Part of a small language model's weights.
Size: width 64, 2 heads of 32, vocabulary 8192.
Each number is 128 + 24 x the weight over its row's rms, rounded and kept within 0 to 255. Layers, rows and columns count from 0. Numbers have three digits each. The size before them is the row's rms in percent of the matrix's.

# layer 11 attention output, 64x64, rms 0.152, rows 0-63, columns 0-63
104:144117124183149170154139132093098115129124149173148058145148165091186149149153112123107119099160163090149123132095128149104147127130131144099109131135126153119118128156141131136138110136132135
098:161130117107145178132121144166112163128126138127075228149115167143126112133086157088137121160107113130143118128171130131159102130128116124127147111111121137126142131140135148102128126152152120
116:135157068138125071148126094108111150115134099095165154128170078143111152064124136149152101138137096131160150141144122117111124121125133111138127090130153099134116097134110122101139107116099122
093:195112114140150141132154108068139138142117144126149074180143131081128126148113167150114123141148130129116127121103117126113143113136153080142098110132090156099132154116093104142118125121105160
110:150075135156107147121125077153126111064136124165160139126135130101153170121079116066139125109119144123122149153154141119149128149126089136100135122142165147138129094105136137156127117104151135
112:078133171118127097113106182147107125175183111128130120114164143069164153147104115132113129138104098099152166106122134118125125111139144134140134130138128147108151169123148146131089091135132119
103:097127119137112122196107107156106099149136126134142165186168087099116131082090091093117141137101113120106131102133117128116121127152104151144129095106155130131138140144157125144145142179118125
104:130145120138134155100177094122105140072079162174144111053087160127156132096092146130134120122116151101141118138137108150157148134129132125109140133124116165111124158110116126111130142103149125
094:110177130140142127134137161136084160121135169164098183070103171144164155141129106131093136114162122098138120129152095115141108133136140123137094137118125142136123155110123092166111160111137133
124:133116110130167068093151121099145098133114115054147204114118111126171135158121130136142160108129133080128094132134117123116125145137128093120124120111139138113125143156105114166126131130137102
101:103094095140118124129078178108140136102138153197122093094088130103091122166125104102102142092172117150125136116115128138142138115137087135127142127131150111136119117108130104120139105092139164
107:146127050158122149166138128101095122161120119136134154178088173172109113156173121144135133146160109106108145133093116132102146137132122153098130123121159118131112143162139135147112144146110151
102:155105094147159142162093170150099079089103127158158133148098167172121128142197130102126132135135130124139132142119139160120131123112121118143111115109139141130081104132130134124165107125086156
101:134196161107103088129154137107098134086084143113160091128133104099139098091156134138157073139121138130157096116111141129121155125120165161154125137165146127122128123112105132137120137118127089
107:156076104144164116120084061097033123131124124114122107113187136154120154152137113145126155101141137117128127110114110138134130148120119127117109136137122117125144151166138147142139114115132113
092:086106132113084124132145088088100128114154128147117091108130087165100120183086130165120136104063118154100115113119112137146151137149150125127102128127139137136106126136153101167126102102118121
109:065119125098107173143129149140156061088138073136124138131120108160132087139162113156160155110167099150101143120110114133131096123083126146120121128142136146137121121147138093133122127146122135
115:126114165121113117119181141116143115147119144138148125148104082194097149154079166142142157159060132148109110146141117144157109134130134115126102124131118096128161139121124146157145101143112103
094:141116187128124122108114110165125145114139168110082128048115122176090136109121108135101123101094132171128151097126143152154119155110151132131135142135095141131108137116165139118121104117104152
074:161144109077102158149099168102169164122079188132117124146080126132103127170101164104119117122108148111118133140138135108131156087128110121145124123154128111088105121099141145137125126117146139
088:133073075173116119108110111154123190143139104106120081120105152111105177142128137120110082124127142101121124151152134129095135162158148108134146147096127128127127134127097173147140144136122152
118:158169151117189110140140089104183096152136138087091164096142112136139081116133107131092141098163140128132145106108152144144100153119132122134126136141105078162141141135107121106116130125127118
102:135165158130149116126156118125082178118175135141138149149094139145070141112159120126133155065102173127136100148125107084136101147138142087121128117099141134139144108124146123106147096138137131
106:097172125144147119094161129171147144195131086123156123087106146141118151094140140191130109152122118138133133132124111077137108133124143126117125106135106118139160119119141149086142113116087103
094:147144179111159134181112182119121115175151148149108173146122157137152119107126153127076134158168147129114131093142130084153131095120132161115126105117114102132131137093144109145157127138138128
091:129169141138127121130135110162169118131089200117119169127109113153153141103124111135181145132122132155150124111155149098102138120152101155093146118150104113090124102118152154087139158101109130
091:125118196150103126124129119123077109078142082150163142128114157122122154134159182129091147121155122137127087149158110121131171122088107118094132122115119130130171125153140137110120135100130139
083:185126116095125151142100098091079132119142148106109146129180125090144098142073142151111126129102121129130140110141102116129161123111153104150109124130093123086131110158117130144109118190123138
089:135093102102103086131079178137136128131095138095136071109125146081137113161161133133124105153124115124134116147088158117124157118131105105108126158102180121133115155131145104151149124141091136
101:097126072173096122122119109137118123152118126110140097150088137152103193146172120175179158128127124150099149144143118164121125124155120137136108145142144157140115131166121151116113121132089113
086:105147136126116097103115118151170076078101151128123142141158087124151146163136103106157170090164113147129152120142185084112148109141108152142117162146106122132137134104148131108134105135131147
088:106154126160138136132151144122141121195118109144155081183175098098114117076131156127165141121083126122122099157122136127089110120133111137146158119123129150133158129116118161137103133150091116
092:125129159082174120111190140117162150141127098101133108165140102168096109138174159112133119122165143106117114151102117132125136117094150112146111095106112112143106119090130111096123154127160102
103:137119128131122120100148109151143143100134096117123137098086183119096112133157120129104146054096141114107094144156116140167142142140131148146091135118133173118112105162113095114107141131169161
083:120115177123131154149097187147099098172120119177099130158141115146100127125141181126126153159127148135099166127134150134123122121115125159151147105110116157131153137164124142120118104077128092
072:112119136161115153094104142121149089124114091106149150153132111123131160154090183159141195132155124108136135126164135107160117126110111137136131120107156128131155151129089163098173103112110101
112:094169129090121137095165165112108196087129139124082098109157108172100126164151122153165143130161097110126115131124118158096096163141134125123119134132101126123131125102115106138121123106127117
098:171097146114128127120135115167159131137116061117122136128131125119084069075129196092123105165115105131146113138121138097139114114138132108137144152127126125162099109135152133114114167114132141
092:109077116109154111106110166151170100136133074096127191113101137072162121142119107126116137117111148117150115125105139143136101111097085162103092125110144161151108124131142117111118131126124135
080:134128167121141117075113157136188098076093163170142108107126104134147133118128133131141147118183134103128126155142166142131128126177150142153129148129131118141123181114108130139167125121156107
094:119125141128151111140148125136127091193122143176175071077095125154132110123153112140082091158101108136101135125101115116156114089141130107124129146122128094109094100128133124108146114124112128
132:136123140086116149141080153153133130116102132081067102099172161116118068092137135156115120094135143137129130147107101135117135115119121157158135135111098174108134134132158095132139164124117141
101:101123131104111114154110139141123148163140132106091100150117143112134110179065098104125127116053127131106158108119138141139102160161132143122158105165144118126152121086156125161102115127111131
108:130103086141180174128146105130143182128104156126084149111171113156118108114124101085134143155186115123130133146145103127081144118108129122120120128118115115115103136141131145139143158129184139
086:177074118113096146090123082169134139128117109076117108155134142141092110106166147114147098120102098133112100128141127164119159136146130093133134106126116163125144108154116135092105167145114115
083:142114141182142181102180058174154141119137150131151129087152127121139164112075139115159124137111127116120135133145160128141082138121149105141138135124121130123130097151135158096147141133117124
092:102062162138172134086152112167165104148144098124136090090138108165113142126158098090084148124103117112109119150142136122152127112117152078133138150121106123144118102146107115147136117144134129
096:139112153080107143122117075071142091086163105099114118125150090132136096139116132157109086147181146150136171122123131140121109151101121161117143130161145125111130132118107084112140121130139131
121:141184163120134171134186115102146156122164119114114122200093174113171142161137117111180094139113133118130109129115123127108131110142124133147136098154118125101125113136120127121110155136149139
095:152151173139113135159144117105146079139122173138139115077119148090151129111106135162098072155122147109170099101125130122162134142130114130112129159132126135098100132145105094164142153105098120
120:138118091138113167079125149123168165143109115140122121080143139091168152129079182127170120188164149134120132114153148116131099120135132112121137140118150108132146150122103132138099158134117147
095:127134124138101158162115133156111092093113167173148155190151094124116118056154139113130157136144147141132136125083169148108146111099104108156116132142123122140160106138129132109116147115131153
114:133131061111152084152135170072159165146109127162121093143101115120105113163102114102091134105105128144149118116147098164138118097119144145098110137163122111129097101101122141105129126124135119
098:098142116130144145127115137175118119151068193100112081121161120115141124097155090129159124105114163153131147118089150125097138125132145128125126150156116141158156124102132143145120156130174095
089:124134135137105127141152072132155127134174076130177111159123103122149120162154078080134088135145100110115176134129137110127167119131118148149119109130090105130102114149096158147120126122145113
094:129095120155095102136098118152166131167149133089130129147109117143131129184143068111130069149141124159161165137138137111117138139131136124085151148117167098136099161107124111096132122143107128
119:104133118102143093134138136144078143108120143140129158120121123148209115125139072063157096177141117130154151113147125126119130144091136133141154160103144115133160130113137136152133130147157120
119:085139142108117103129118131145053140156147106115122138162171139104176132126143133148164171122090115125091110100119136145118119142142120131127136084141148147147156151108140166145116083137141096
087:092150069106159142142149147067154114163147128158125094130135086124088082105122104135105157107136141137131098122117106176134145098142131113128145135133120136156096127144133101126094141169131138
107:114166154124114103159122131093108187129195122149122138090136118116090128099096113160068103154133123143158129125131108081118134139140128117134147134148139100120116117090138112152115104110100154
087:144130162151089172125092130118185052142124111133162103186103149089136121138138114138121117126125132139140120172084145138122136135123147153113167130121126135117121139148117101121133140153143086
091:195173138129085106140102151101107115100141153117107162167077152144087152131150148153109135123106138118093111111128124136139157143137111147150101164092140122112138095113111085131122128130144145
090:149138134200121104130090115142115122143123151110135176118130135143109183070145158157123130131138111163128116110136110112116152172133137107125147152121119110185133133149108185119148135129140152
107:098107092094094106107081153124135157062155075149145179134134111111132134108080151137126134142127117162129134146166143123153083100110129134120126105123119108119141137116141142095156121130145147